Weights of a small GPT-style language model, trained from scratch on English Wikipedia: no biases in attention or MLP.
Each number is 128 + 32 x the weight over the matrix's rms, rounded and kept within 0 to 255. Layers, rows and columns count from 0. Numbers have three digits each.

# layer 3 MLP down (transposed), 1280x320, rms 0.0433, rows 705-791, columns 240-319
074114113171091154234091110111133083110133125176147100126104173169149135143147097140115146083147141146097108124120106122126094121180149131176169131127137104164137153091109094144142117150108094116195145147135075101147145141094102111095141139
081129122128108144100079098169148107125130106089167102082130155164104085135112163169114126115129137118164174107115110138174116120080081134152109095121116155140098116097189098135134175110122071131088100163076130122130132090174122085194108164
114078131066161153126166080150100147096181168147123149115134129095131127174099089131089105145116089106124178094174183121125092115186094157140148098156159096161154159099122101190151115129121056098102147069080135117095131137111151131111159128
144163156124119199154144131096129146179138131171094123156141104162165125098137173086136168115139174123153180093145067067144125180163130122121154105156150101152089095134151163121179174172103079126090123118134056136149123159078116138166195115
142111150142172133187116139119128113144131128131078108085132116114158128108088123132154123143111121128126170155099083112073152118151097149119131182138123132156110216146133147151104127120146144156123125156094130151123110154114114141119131142
162047126114128132079118104081125150104097157173130113138172111119163075120132142151120146104099152164071117193141121127130116152155135137121150122099072142168142088156159140117078139102108163161131097130082128165185104143164123125090163168
119218087179098117145100135139178085159162199155193104125155092175110104166180091155139121153174140146122126181153111146130104193114122184139089153131121166117156179151121108106119078082157081131138149190112174135124123110124122156208113127
145121092166126110191150092120176152123100122172116094117151147139098193167099119106100119132190113135147059137149150129099124178071064151123113052128153098153141124133119147202134151148104107152096110099111150150149145084114120134106138080
088059177092137129162082092129104191091066134149133175116146152119112156142107138138114120163194086129049115164166152168179152138097163196061106078136147083107157088165104114175111108117089159145184096161144183199111191155096153174129130173
147095113116147126171175150130136048118192131127125145197114094172095112126108117100096121150128185068092077155150181142088161118146111116098164095098136125190151141118126152160164109082072179123066130120128126157145092116125198144107104110
135138101058170064222124101137087123132156137128094155159089051088121079101160138121198140148092111101141189101148118087161102184122078139181104160113148126097132061105125171157121161143118162125145093097116133137097104190153183128132140100
092135146150157161137162150091163109101120181178124136214114084135168092087101148148143124132082105095154177083138143104067168107141117110142114139129098157122132107128135151099131084155131183145080158099087135123106099159113165177083162136
105158161173117141056133098148132202133121109120100106241176099094121159131107151072143075127098127088146137119117117159125083173210151168142141138181144147166141160135135098183109102120178223179123162081116128143098105115114157124169097126
157099153143123107199130136124126132136164130088146147140133121145157147145171102112108120174103087138116119149126082173162129170142151044145144113137134116133113124136122114145081201147139122112060129167129122137079122145109054143099101120
147200145158142168245152128116120153113131110109150171148177150122120156138156101146109113107137071114171093119128100114148163145107142134134128149112091130108091083168083121096149144119086103157122100119130119171127101204140174108163162137
124129112086125157109117114150134069080128177172141171146138189200166134168139137149135225155108087113121061107076093137081157051149171145102127194152169141156048207109161136111120118157129111051129163085166112152171109115159103130129131111
158145148166125126142187163129142165086132142141138085179201075123125113076085157138112137177153065082152127146127168142171152170147113138157156084140196110132145091166133146126090103069133113136162142150140191138133145062127073063164090141
151154107125093151139192186123102136144184150131158137108100136104147094155095096120080199127131132121118081111166088112153119127116136159097128107123107154072112158130116148198158116161133131101162074082096119120109130115150049151112147099
114152128134113134137117126119092102073173076047091159165145104086066181113122136101094125128147093131160152159122151117167164069154208156117111138103144133139124165109156130137097157136168122168168116128139173081160134138116122201116177105
118115144123080108097175152108157132136132125134131132177083130128106169118136156156112106134126137081161125099156140106158106111076146075105136167143114135093157202079081166141132102154136158104134167086168091117163084156161130117135136157
148099125098125118160141092094108094060120100132126123122084147131142114087130072176129126179121156120123102093113120123169146135151001157143066077102163118104142135158074177139203119159177163115132038160116132106131142141096181204118122119
113108111132136127180127107135136115140165093125142111110138157121139070160141152174162106113128068161096138084128129184107123122168155089130100108138101134086164149149095156111147081109145103145130097181117097144155126133126146086078147085
116112130155190133114090121141162146104104159107070096169084160096131141153157117098126134149121196108106136137107164071103097134137185140140107129155152077182078210146132138048078154129167125128126094090087153168193096141132094168144167136
090048110108152159156094097133096083074067106082140140175159079149126103141159174145177174151080108112152180112141093127134080140102095105148146114129132140127174116107082141099075136192170151129129151085133117085080134156158104204143103147
181111113107138091145117168108104116133165160143144166116096076117120085169097077148075127172079074170160130109158152121143105113109141128076141144081093177160123112124144091181132107061132125119172089168139121158201108114135217152107139127
154079100153143152093141153069161125076102114144169141113140094110136160115100199096144183119139102123094096132105118145087091084145189129079141128199070163089142115113110156145132065084091102085085077152023133194077127137178118095159094146
169153127114143161132098110122131149136164138106087089133097089208112071172099127096090092127101133128118111093130058176103115098137156116117112115149089100136146077121194209103099129075089108118108138139104094102028130131112159032098153167
087124114107156160156154163128089131133144108127089153158109116125131100140122162113166148128132134100110119159107080137141092133154129126135161133117100055135188119158107138112117145118152143143132149130162179152116131108094109122111136149
104151158142138083112155145179130100112111133171102133165157135129114077119201117119166073103075141149120124159126136110171106136084089139192125132139178161208152111131148149155145106076165133147156184073119072091068102075207091133084148164
085125132128123169117180120130107113037142117160108135123161076110149170094119173074111161123033102055130162152107112090102170116109152150058102108116116114118133161092151046120080138121072152126121098150177137092115130093176113175126184104
070193182097131125157107185211177126093154153146071169140133092169140152108081152149142126125110140105147086163118117104056209125144081193129112106142105087178132108130104111093160133134130097127109089131105160075140168082129146180136100138
173092160107195196139182183169150156129150143123125172105086103189072144198098118095103094113113120106136116185142165090189062110149084147176090127113127033155095115119134100138117091124102111169106139157120138097137071163120149110122124148
145155142071068089089119154109093152133189161133150133122177108076159105141152136171173144155119175110116125110129150166137132061115114155135146119116156141067168119162105149150105155174099091122099081166078069151101156098106129145127136135
135185103117135131127158120135079146213120207136137148141116142152131221187101120136113176103128143188179084177150115139136109104158106108186098101171144147090161055124097126152145110096105082147146097119062044095109149130139145171131107064
137129081070134170118122174160116135101090107161103143128137082111117077117131128155109061099131175123152106116106093132143092174130102127136175133116130171178114141123134108121103171130109119118090095114099170148128132115123164151112145184
082132161127138104245179151146153167138141109131143140059095119123122125120111082129144146162145099114129159149165125138102148113155083157128164147099140164125143136138111175125114169123151120142130146175156125090136095119090140134115143127
178121162115127125105130129087139149159155093023101224083147095190033061127146128210091169128131112098062139154159159151135109107144119138150119135132132146038117121117163125129109133125145169179106119109111113128142106152124105127108133141
111185102154179133127082105099136141078145093122141145121178079086132101071079111156130137157083154123125134151146153127151151102154092159078180113145117069133079136097151077079166160159086096204091176152129110136150085127090161127158115143
175163131112127137097140116114169068151135077103130052098106120135145101131161167124178117152105158147125157121126142105219159156130112129162161105136098099137121094123154146129119139146116140145133173168136166151146105105139169099118093120
114087182126174128108137104111160101134173158133052095172144134118205142113151198176147131158127189077140144125121153151123099127181131039155069147101107038135109085154118170121157160076124105122172099129073114153123101133075130082180147060
141144166125128147112160116132136108130144162101134164138141131156195135141158114156074133078190171143166129157130116129171117112120095119123067186169136103148105135105161133079124166168146101132147103064156176102155154112146133069149078145
184164091168195163136144157080150155114103129150118119096106147174124111132192161141135102116099123118161100152166145104119137121090136180165153117159152175053127109121096129125145081144129159048135101166077147131067154137108147137152155124
169144133069165117160127136129159170121095096143133167159122141127159133152153121053159115130120142191167168096105133115157161153132149149178070169126087127148140141100133177122104152098139114178085136082084109150128134175133157125174090123
157121037157151153088145072049184076136137124158078159131176095104162178098121195122131080131171188124123186140096050101121102200125150176198097119136118130115163119165008159135127176111145097115076160097168124141155154102089150072104164054
131139148123181085128145170104152092157120100162144133073087162130133180136155179160157083114086110124140120116178127168120117114074102178100212130078118173197127122145108132031119170128115088112101141095077144164153155094115130158085120119
116098150118100105123126122136109118106165150063076128121084111123152127164069123119082126146133141161141149073141114109139127146183149112117170076131142147075108137184166140127102123074113130180114162130117125106134160075131144124086134138
100109151108172082142130136109165142140133134136105147134076105087146133119125084086153168168158061124122127156161128160054109134112108194125091098124165123139148144080121128096186154094096129134142175114122109067141171175135076086092161098
134125120116196132134166129151180161135116155112128132093119151143158131163162105117154100146163103060137146165177104151117165127151048122164129151127098120140161123117103129087156156159162067060150105108054119122109095139141149166130129088
174085148114151158098125149110066071098149136122170090116077160118149162111137181135114110115113147069123116129173154100126118200076211159182093144143138159094100131104127136130195126152145130141101121093126133125157136119123192180117153125
135132088118149118216129166174163167100105068158103190173132110081156095117114185170124151136178077141181182117099086120130199116130160113119106184149119112110144114101094158128156139127048171178106167093053143086065146097141123084130117117
188128117129152123130083127103174096158108144153165140159124147103109099169157080113107135134160177170107125176134185188129169144152206114161122143161132163090163070132141169164148072168097099111140154129099178117132106113149135129078148112
136099088096138134188202149105135142102116081081081173045132156134130160145147145123108154102118160116065138138103142173106121120115100001070185115133087115176080113158062182097157116084093127134137141080158123136195180157155153072154148082
096101144152117158169146119127106105040131153112117160135105153084144122115102163106093121101112166071116105111113167114146118118077133206114142137091166168153124147141140159131120158124122142081160136036148178123104170107137073152087111173
152184161141169082128139147159173180157143132110101146075133185117150075080135104162116139163129103151189129090098136146146151114123085086200171148182104168104096179115119119093172099189088116187176141095143100137162202145214130151204119087
154168137125151136147135124075105088115161124132095167173129078128104138106138109140127120107124132106126095097134039134157161098152095139097120087114098147151200137111102167081120099124126145153179129120103126125145135164099133125133150119
127074109095123139175103192142128177088161219105131159103089166117084149170115120140177230110132161124153089128139090132140161111198134098146101119116105115081168105182105102176147157089092110148117145171165176134159093127158133156122100111
135086070107162134107203124027163127110135078169163203056086154157141114137114160152144087100116120101116086140132163145168158216145096168165138170118102176151117113151121207118169163129091077139106108197179131138179205114083160093071128130
148051084165093117041084154031127088103204160117128185091129097083193115136023106090175103127084102105138138113119158096148145097163154111089155178104154093148154170170157149101136107097168096045094161164082161123141113164127091106106140161
106216073071114163122167049134099157073101118129122077114123167159174109107136153150186175122142122097152132167085122127112114201172112123147100125123109155105147104095124132071129193118093103133097112180136106126129101124082092104120126071
149124152108151169082129135180113038129143109130089125079133150121123097098085125159132059144119067125152103130200068124127125121109124133093094100130140104184116145114115217111126167138136142186148093121145092104113172154171091118129089125
091147113133115029115122151142142093100155149098079128118108110137144129157146170145115097073125115139174145154127204125145106099121102201136138170103110146138074113127103129154143084123201130167103189184100134119069161135098091111153133208
204181106144105153173135142169098104140120102194114109152149098083177140148133123141111185111118069124133167085089108116053122176149112087125101129121096088111144171112103145112136146134127136184138085142172133162126121126164134124142153104
142065102180090166128092117066085138114127133113134070115126176126134076115128160151065168205149133169111114099100138144080133133136127131135151162141201125056152179138142115123113152144109097117158124125092091104135139140119105097129099114
091143093070083175096034125146204073165146111098093125170136188140106169102144096179063124083051219142140104146076106164150076166155133184140167163131145076164140122087126149151195124200107062081075152126132177120070138092153111149100115098
117112171145173115210171156136191068152142136152098154114117081131180106134151091139138175145097123104141162146128139130088101121141112109127157035150135117103139171098151130121101089123130080122119090156100135145109098185148100100127115103
141102120174089161118149122141132129185118090160101183107136112165122079094183153133093134094113030129115161114128149180117115127154151128120129120166105127140102167097139109095142092122166135138095074135114142153082116185080123119143126182
143147089129138133255166122143126101136132207144103137150135083146159122111088135111088089125163124150141130165163127150149132089127156186119109119106083136164163158127146170105125153129074134155117157119140120115144133106131094093100132114
125111192161131162082148131112098082100157152105124135171119126183123122099100098084181133186064148118147128167113165183151148149108100171017081177119117123120198099149223164106112141129113149141157128107153118100106124167108159094123155113
182120074058173136123130119167132094127138093132132168114137106067142132072098101068167112146134161116117172147077124129097203178160083131192125126144101110148134193154176150169162094111153147111056108116139112187093124139108099126123105120
117152118103127135063173104115143169108128143115093106121127134120094113109172111098139134167101104140164096155101125153162145134142149093175144137119160149097165124113186146156162128069178173075125142118103105125193111154108154162144144128
146131155099159075100109129123106225115145043068144081202121085164090101111118090189125102096100113117112146087094152147129060148135136121083188095139165110115123128182116111110134137094159124105131126151123116159132128109119213140180127139
106130102055151124064118100111099087129146135171102124152180180134141103181152135069121111079119100150110140159110137132076140166099105115123100139174131118126110126157182151098138109106148087152175066119147101120123075102127106193144139118
091148126096113086114097196130068119188153142132068132172100101163156135103158130167116154139160053116112191084149120090088123129088170111158134159135110211102117082160106180121114136151144141113086088105114126112190082142162144107150126134
140089151167107190110103114103197069098110074185093073132185160154134131108091096136182148135111089102141149127051136118118131089102088135185154106117112045139102173119161102049187110181119137115128160118190099145107129152142137144162134117
124155084155168137155111154105111080051110090124184161106122123139137140139142115127154074197110137118134168120112104111123111153133132103119150107112150107138152140144197158127111144162078112162171158087113110119112096126086124177119148109
135175092090128094127198168120092104178144089139095182160102144091135086129091159084141145149056127118098089145141172173151065119123080170084174140113152156081066127145141089195117092165080160155123122104103136107166110145172110164196201120
163124135110093148124129081085177139108168144134099083168170115106157135108114099063175152101119123066160087110160125100150133122132152143153110126119095129141093112146202121103166101155052153141130098125119152151144133140120138094131156119
147107152140110089119128086184114144157113085032073111190131135156161164090124099208116135142183120178091062169142171097130107065190133131127104173145119145093102168176132096104093113181121132129132090107083112122109143162166102092123099116
066112119095111113116127125129152122119127155071162105126086073148120088079108187136067091147170139123163185177193147157096171141113085145124125140088132138109126056166128125120177170133144140129038098057082125162149092110129150161145144116
157203114141114085123164111126090112107141126159150089107081099169118123134111138075099186172104123124096153156128136126139197133174113123101138127164142099124128117144127044163112111090103144139130181102164098132157139112170173137156100117
112131142147169166138117189125171124171091161158126147131064151151124092083156136082136177116084139090124116104168117128111076174122167030097141119118107175095116135138154093184135094131074057140059085073102114092168097098096134137122147176
129125086068144142111150067156109134166129169112085121206148141147151147146200138150106089141114108126101124176150113118149137095141102094151151184138177193215169118126136163151100146138089122135110089108086145145186143084139142163113109106
119116109126146152104124180108061140173029100120056148152105115092160099136100157139127120125146127136159115135116107077163202168107091145169174118189193173150143128127111142082064125142125106115120128150107121149158047106121159118156184095
105112120159116116122108131129120103138156115126124106050085121108098126107095113110125116191166117124126133133144157162156151193153142096137137129177101153122137139105145077134128108107099125078088154135134118168135169132179129166098119179
120163131194116191141119156131120122147103119063103115112045163098168093090152136113163116117123126169139137134174179120133136142177099154117133100138184124114079124136134087070133137156117099147159131154110132098148115135147087161171162167
136144154106146151124163174111149173135081154143106110177101095175149130117144162126132166155124163105142151146129115081133134170129130159109122173110148087143125177193173115173111111074118145166130135066118116138058117155098084137143141114
143127198145091111144141098133151128180078127106138099115101126117141092143137106126150130155218124142182108131154109102159143138136097155152135199146086121102128138120115178137193124215187147114124130111126145177135122130143108087176151083
# layer 3 MLP up, 1280x320, rms 0.0589, rows 706-791, columns 240-319
089108149136083113124099124151093120097113129108117113093066105143138140105134057114109146153173120087125141089114190113128097129105118090105134107078107148075107091049132113125114219133159086119188088136099159154168129157110130151157159093
155144092097145134131115085119114132155131126147142161156141116138178120121152125090127142197095104125147149165068129164134106136154167184102086101123106100105099030143093101128171100151194137183109093122112114129161095085104148093197117159
158140166099124162083112138132149182073113131182092081111157109111112144112104119078144096139113071093144117118146155149144082136131061140141095076152138178064112185112173106098144140150076098126063110169156102128100136093158142075112097128
093143165144171117125104126140124114129160139096160118128150088095173194083142165136164151124144182081097089120113171160113112119131138106067105137077111183119145165140134085119170123119104126180122092148123167103148097155131128109138133137
100143116107096108126112100116095144112102108144171165169106149145115117133103124169159118088124154099091125103084162116069113088139116169131174135091121111099153113120089174088129119115149114155118107175127132125104146143119117187141148107
091150108033102136127125095102120128046139145071163139071168142135188117115107142140132114152154132122208095166055053101103164148157142118104168170140148060118080127157133075064157161135119157092123123173156091130089140138163111135188189132
126145164118139181118143135142085143103154160127120118117126107118107078068069118118145172122102104105113194098145117073170169142171109103074078081156117141107120113136099123200145115112162096138123144126174047117124114158193134143154130078
108157091088079114089087075112076163102132107102115144195126115140121120107124087131129158052090160038068146159167105152118140159111112081125175157181098088100127096110160130131128147093064175139146123168151146179156119094133159124041190126
102184179135116124114096045076175107205131139153125108145138099167134172134101153127093150144176140107137095166091176137190084152117127150101153196108067190153161147195137078102104150174093070148110156144155145120086053130144125103195122102
077097120122090136077105079108182092162109119158164131100148176172134122143128197126104146085106123228089153192086129104130190086160124191123164118159149098132190112141144119099164115168117111131149121146120087124113165116105099142143100103
145121114152115119137151077113178117138127083106106070113138129136079157079228092132115132051126156137101107101114077194146188150132105074108192109119117089158137119085110127112158137125130124099105115143134138167100141061088121103125150153
071187112119137165118125118119104159167159161171146177072116066137132157138165130151169131106131168131105110128054162148135107131138137107120062182118130122098170149154118088102100142173149162102088077176156111118131105153093147160119175148
098101075043174161099059111154135131138093106181148113127148132083107132052071147179154150121139155120152187215094128135129183152190119125038145120125072178077166107193119110096148129102166082138142188124121151106135103174141140175186113119
207158132127128151115139122090131127119180178105170115127088143134133142127112159172153131155172168146115167171111103108138106150173069154141191139122159150134158141150141187182118136130101122131112129133087066178117147144149142141157195083
124099129114110181096127143100098164119162147163166156122108136142165109051157151065126167179103154135121142126123173146141160134089113123136150154148144115117101095172059101129173116164145105149127239149146142080129170169182170150174126130
022190057136156118091090154150142084086152187102138192157156132121138167125088149090136147103103142150126157143078117121193128082187104168146058170087112113115139103087129117030154089138175056125129103169091023140123162102128105170161205139
166116167116157113117147091109152110124170136159130083145164087066125144163150145107106187103126103103061159156130094146105152135114103075113089167126135113102168156073124136131163130115094042135161123160142095098130096096203165078130125135
099172148067094105091079140114128201186083132155187138172108121115120123136145076153197127082117093129148102174136164068035127075117101106170146153125142069136114103121120189115140094095143124108146102159134104130121045140115141127086171116
139151058083127126085094097111133170096151157142133075106147127121127084163069062144102103123136083128120152171143136107055081179162178108131115146117081137120093079128129193153116138115095113110191062123131192095096140120134100092214079176
191166092114056112126101081136152162100142117167129173114111130062077125123070201114153156170119129099174125061092146093130147109122139057127144126159093142188116121177115103159071185080121100106068119129172094127131137096148090061099185092
105173157099116153121105084134124065171085097144130163139073100128158165113090092126060134134088111097112152104151160136136115150145121159130182108110081152110119127174128122106147093123068132170118135138120088124126080106132126152162119100
109124140117101125142064134114083198105058113100139152128167111103138141078083144078122080103145164089108090160045125178128194131182199070096109112150149152103091133097086142125192163135108125141140115113144121122079118107115143142158170090
144159104113109145139102063077061087153158125153079095179139128092077065130155119093115167095200193154127167105204163153169164103122128150147116132181112099151118194175100147114096109074141140171089116078153153121105140125140149165136180105
098153089088145132098139108132142122164077161145152102130105162107158110167166184158069131111118131049144112110097145074144200172136099131095089096142154130106098090153056129095108173168118121102193175139170108149129122154170151080133148120
138150184123126115108109132108115170119106144129161062087129096140131130102121152100079147127105146119146139096123091130138132132194199137118141156181126080142108064170135211135095096150122130098140090111120173119125124132186122129101106129
099142071151126135108103123114164155161166132141059122180125128116145144152090102081156140195099145094082136162131131105129116153144151162179085170133119145072158154098139124103118182157152128154083111189158139087119110119130095148145104124
170154124094172117106135161188136057144106151143128161139075160159143103102147113190166109135159125127120131099174165149093147137143117149107153163152141116130094121115154144149162152096130101127105122151112129085123143142140094147113106146
168102118068096145134110090106138121148100156123104106124130140163154156090117112164152087109151123122112109160055158152108101156094110090133160124120037051172093078155186129148180056152128163079177101170157170123189134054109169148146084129
189137144108081081140094144103101162154168154092112117131132131108173131143142117064149150140073109117166091156160103198126041125101124134169167135160110124160110115106171218136128121076157162070122103089148053166140113106130089124145107153
109126144125102115115151086092148108161148150179140122082102069157137148149139132085103098124100122124163110155113103101195115138133108133198125153121102112136175104106135137175137095125172154132112167112126124134075036143166174125065190077
205144128112155115107071129102176066178192097092114120102160141099082102116079158094132118123120136111148169139122193125126131164136136174059185102141135166114177088135107109111171138131108149165120149127117129116212109128107188088126105108
134183162096131061098133116108119189130126109109105103117105143105182185170153106151124150167166140127112144082171158152057224114166100104118157103120103087179130135138131166098154139131159116104107144141179082091141069114109137121098078141
118161157172144140118118117196111108168155122173102120111118121113155112135124176168175116087132112216168100143089101120112087086124125185097150165125123138159120182166118172125144121105171151133158089139187119119081095095135075105158141131
109137122046174180110152115122117156132132181141184101160103114106104158186110087088138128138136093111138114127107111099138124113103189121142141142144155142062089112127140139135123073154141146101107147149168151129106158092124149147145143137
045106142114116130118141096094075158110160149073153133127092134118146151113136143062097129143108139107155172120124141124212104093113159161105144150166094073155079125158082109157140129120099205134167109114196149079149201103106086129107132083
092202114119119146106085129138183174070193150076111080158182121118179120138147160126133128185147143115150154140091166139168154120148126126066141145145051107089112121113171127140206192103144100099119212134191144161144104151127118192108110116
120170092130048101141186110118132138088094148124154104157069154159108163116126157078149126122127141068046121140128036165172161180151132108137133172134128163121179149134109104118154082091179125116075146086162166145107129095117139153121170115
093086167100175181123097089077164129125171187122137044146092137123116145147101150097165127144133119130075125174136149125117141118147149074119135154145077108097156083140165101140109074137137136079214166109140188174100141157100099140138113113
117164115089177151094144108106119148166123121130093112142081084114132136178091076138108141133149124131189160123161131131131153151150157176075137128092125138165126105098107172104189158139073135066113172158142155158128083116082136112165102135
147126094103091105094136104111089171090129177097102128113125106121136159142101056096119099114123181153087149091100092117144176091173211162149178152145146130083188098131132185178179129158104204093175091134127147125071160158104125104123186146
112130131156195131106104099080091166140158131086168086118122106146134128107148099063194098095141108153106137174165155143099089152162160122105147131207145149181118146153136200130107157184101155074146132090187115157111123128129082148152144114
123073126128145085129108167116142086100126194181100110098116129111158160121033194160083113167137096088126110155156095159102107095134145130085160097137043071067104124131144122115182133118067099178121141160152107182123112144154167147083129130
123155065104117116098073113119092126112161094037152104171103175096083117165142135119141099115139123219078167146152131095114060102132136064108121160160134095178120137198143107176169113125107112111131144133163133149133125034123068146150090098
060133066120096182108077118157142151111120177048157166157149032110162083148109192138179079121061132135108197166082148123092122151105099069060185124109109069152112144189141134095153146090130166127150152152160086126120107130134090094096133118
127158090122083162093112132127140106094078153135127100169162130152170178141099094119095146142184131109166148163152106110106115150136134110083142121172106169114118083152135097156125094161126134060114129083124126143079127139140225117158100147
087127180115138149137163062117090134059139193064138093163102130103103186111102145087148130165093145054094086182150138115220147152119136136124163175133105100106080156107107068175144101139131116120146064101145142061160142111105141170115119098
120159189133180132104107137177139131104093123173117111171144097076185104203190188110106119129136109109148133087070147099161143110183132125158112101089082158123114135113136106154098135114165197112210121188148126124151107122078158109116165131
124128126128108171073151124106142137058078103110176135180110177124103121105111138166113139155145121112101036163064107142134101205143102133070123114187072140093124113092077103121086166119130110126203073151130153180112095114141158084120166117
076128090141164142144093129188124085146108182142084114144152094105153145151142170148071122146102168102147107159154112144135164076114120123086194087156111131173092082159153128098125150115088154102129142169182124200144129133129139128119086101
124104049093147158102088097123128162115082119129142119132124081143191120178121128191153129069106120126118155093111102149151120170155106134080090109127105132158097106086145103150176114126134068122162139146199132152184157159126150107149154153
149125113092086176119082108108106128118087170185137144142082159084112087106190159122160154107223056146066160079146147143148188064147148145127106142169157138060094063128087197094187151099192115120088047105162097178111176112167093128145164143
083147134080101128120167096113193150039124168050159134156169154199146104163125115133140117080123088084165115151076100123137125172180124127119109144104131129115049185122162153163090165135125197140126149106188131163181084113136063097152105133
166126149117119120128150140159128106090115173073147135136155139176121172162148150130143114178149106097139140157113153155104110094127146139114110120152040112108075073183120142101147136115080179099153091138136148112111146080168076165149071101
146113121136058162095142152148137137122100105137143109128138151152145096140154142080142107125147071163118167115170119111074126138132149144164156180165154131065118166130141159131144131160162096101070092127124141130123107129102089141097163128
168150116112094125100098095149135133230148085180128166085122108133121174115114137095212116165137099094102205031140143180138149174124159085144105181136078145077132207058104139085076110111111110054116117169083156119121061111090139113121138106
093165079101151214110134093100075148169103154175105129150204102077160207101128128055135110101127243073153135123134063096136110135145128136116108162148145197140142118124095141119077125119189079153074075149160109167129045106154132139179142101
092143109111176082124109110146159123135133133145123042100162115089103165122153165115080160131182134135132158162127061190158172115117134132071162132124089114090101127095153144186155149156067189118116121159140141138136105161078135141109153122
111133132068158144116108119104163144104143122144116089160145110146179108132118154105131180114132156139125131153087118136165058091173139057136164173109132215175124169123109140146159124129120143114170126099137148141132104112125145141157146135
091111118127141096139136108114102146125133169108057168103167156116081105103105169094120131120120128119088123101125131096124059125151127116147080092104073159137043096140121088094086154138119129104181103148148123134114119123154163200188132139
093179078071097113103127099158081137160085148094131118140114078140103093181142068120131120126077090094104100122115106140163089192124162147103091148119147193098066123136108100143107128125123148134146089155136154115209164162115164101123157117
079122180152119118141119101124111107093108147104164159172109118050129141112134146136125097105155143162128145160192128117188145097170158134114152176125146120152087131147142141193150170058051141110102109126130107149077099103079111148102184086
090133126119136076083157105125117139108143130077134139110147132120127162156176139140142179163168074155173144161137112144147144044137136060117131157142076143129128150198177180126147163166196149136132077103135129114064092093133110088121127113
136161103100106104095124098130090137156107115184131134124145168101136124147077158221138156114109174098143021164105120179070103118136140142060149160172105136109182038113145085120112188096170193146186088141104076143135107101165086196121144142
129126147117146131154142109131081112144105140126149090152091121136179135123094174132125104114137121120151159052150185124147139065121183117133182168155124058095093103166089182112158193093125141106126034093250074117128161143092123119065144137
125155163104104158126134121089175110118070129120125112171122132115142168095076141146123138143090182103131151133124099111141098142147125078128141129090099161128099131195125109123133163157161091148119117131122162134136137123112123102133082111
150128146126174172098146154091142136162088118145135118108151107137188121143134118145107125136115129085151163088161078097098083139128147137114099119132095093107085129103111157113157115119077152138107104074151127146137100089120108107118126127
118130090062087124119115098118153103168138141176147107123121111099127092127066158078127156148173151115175148131091120098076112114144198074110137153167069098123076157110110110172160146105117140126158142089102137145144111114102119149084148122
109181165141139156118138100095136147142094177141140113146119145126062167157154076139138135150119173142137161118097138111108131157137104138093187094167098165084130098139097106144076174145212201149119144141136127171131132142120162059137105094
104162163091204125096167102114161113126073095122128052150062148209105136113132063094089114160088124118147147096157127112157092194093130090088136111110111144097120093108144123109170173122118145123148104096157163107067065116110160113112137141
129126145104112190100232087100091131123149154062177136115187088119064179143112150093198153106110068156109138085113190080098151163098139102102150172119097151171164177176077105138084192166186148140174098159143154161173091125184100067159096118
157117127187185129090101106134134178077158135144135121088126086147126096153102107153111164119132095118117099120044125149127175150150173137086135090185139103088125134177106154113120124134120160088120136138138132176159119144159122131147130102
096161171096108112091038099064125121118122142072127147167131172202093060103047096146145143097150159132096071157105152133116137160191152140118175126160093101112116069115115109085162161098074174112085121139128081127135123096152117165134170161
191186145159112179118158136130136166186130165162103191098131074130110140172131101130195175088163145091042185113076080094161126112194110122073146162097128131183172076151094153101149120112173160092084123104118072098118161129124068124165148095
029138160148100122093137098116165140141146143086139117147138176135137159115115146106135151130131104146169192108138141120106088073130127075124135119125147083133126159116042118188175125086100176107163095132127096128143138109145129112124150148
188132138137174079111117114079130080123176166139193081107200090093111170132083123125155092111151133152111060115124140174120158038186141152104112171135132134127123172160144135143104100067194119085160131153134171132138148193157135189108075132
085122119108142109147116142113139180136137183096131110102124166126145100135084145082131156119154113135096139181107115105117098124101152108109127168141087132153208158202145064183120117095149174118101161097201110152120139090094152113142127148
126145126157091075130142074128075067189174180159151139150108095106092150203090116115098158091123133087129076121088163114111134064162148106158089077145119128082128121153084149151141160173144132146134131098103150116154198154115143152139148102
119134136126156136072134116177090105107162128122097086127114083127164211098109124145132140143076147125114120077152144095163050141102150133124138130129153197147171090119088146067130109088159178147187183122154189162142089112195088113151130102
108127152082067134107125078108091134126160117121104087069134079132087154080047179140125129126126081158073107198139151097095165085147138067108157106135098152129106142100141136114083161113124102133150126181143107111151111112151084116132143092
105125150095108159112166131060124127101145126094089185163110068169126144209131127113116136120093101116168113108115154161076114126137083185129089139117099180162099153149094101145128114112123173084086181106155126148140105141162141113113135155
139126087109094158107143129105110167150215072167143075131122088161113132176080161110106162095073146091119135006158105114109139147137131134133092144171079041164109120126125161120111197106094149065155136187167140194186120105111138189161132079
087158152180164066106163079094131173203180192116119155132117107076173177122156152151105127129100103149109096086163153132161138101112158128107153142103103100160139140175109150122126126117090157180153049167167152146109155145126135080103082128
109187117062126123101091116119112127121151154087133185086158097151131181098073129106085075060142112144150063089158111177149114131098158202135160151100090177106123097137152183157105145129082168141108084142103151134119151142144184104139116151
145158154132150071092167130077158086083132117196151096139120179148125067131145166124153098141136128104081069103178172124108137119117130144128130167084079127121085151119144170083076149100155112093116137167120125102154121144172123103129094123
147111135106166138107150110137063107146167131097155146171095092149162117151111126136118153152128154128095096173140169102152073144146116132119111108096058096134111144161118068119182156094089113128079104161153130092134097137180054119137184105
106109120133180091121152129087099099076071123142199094106078147167140154153115108142071151164139125118103106140157047114137148142135143128108145068135113130106151119176132134173108149162119076111102182156183117175080071150121115169082110163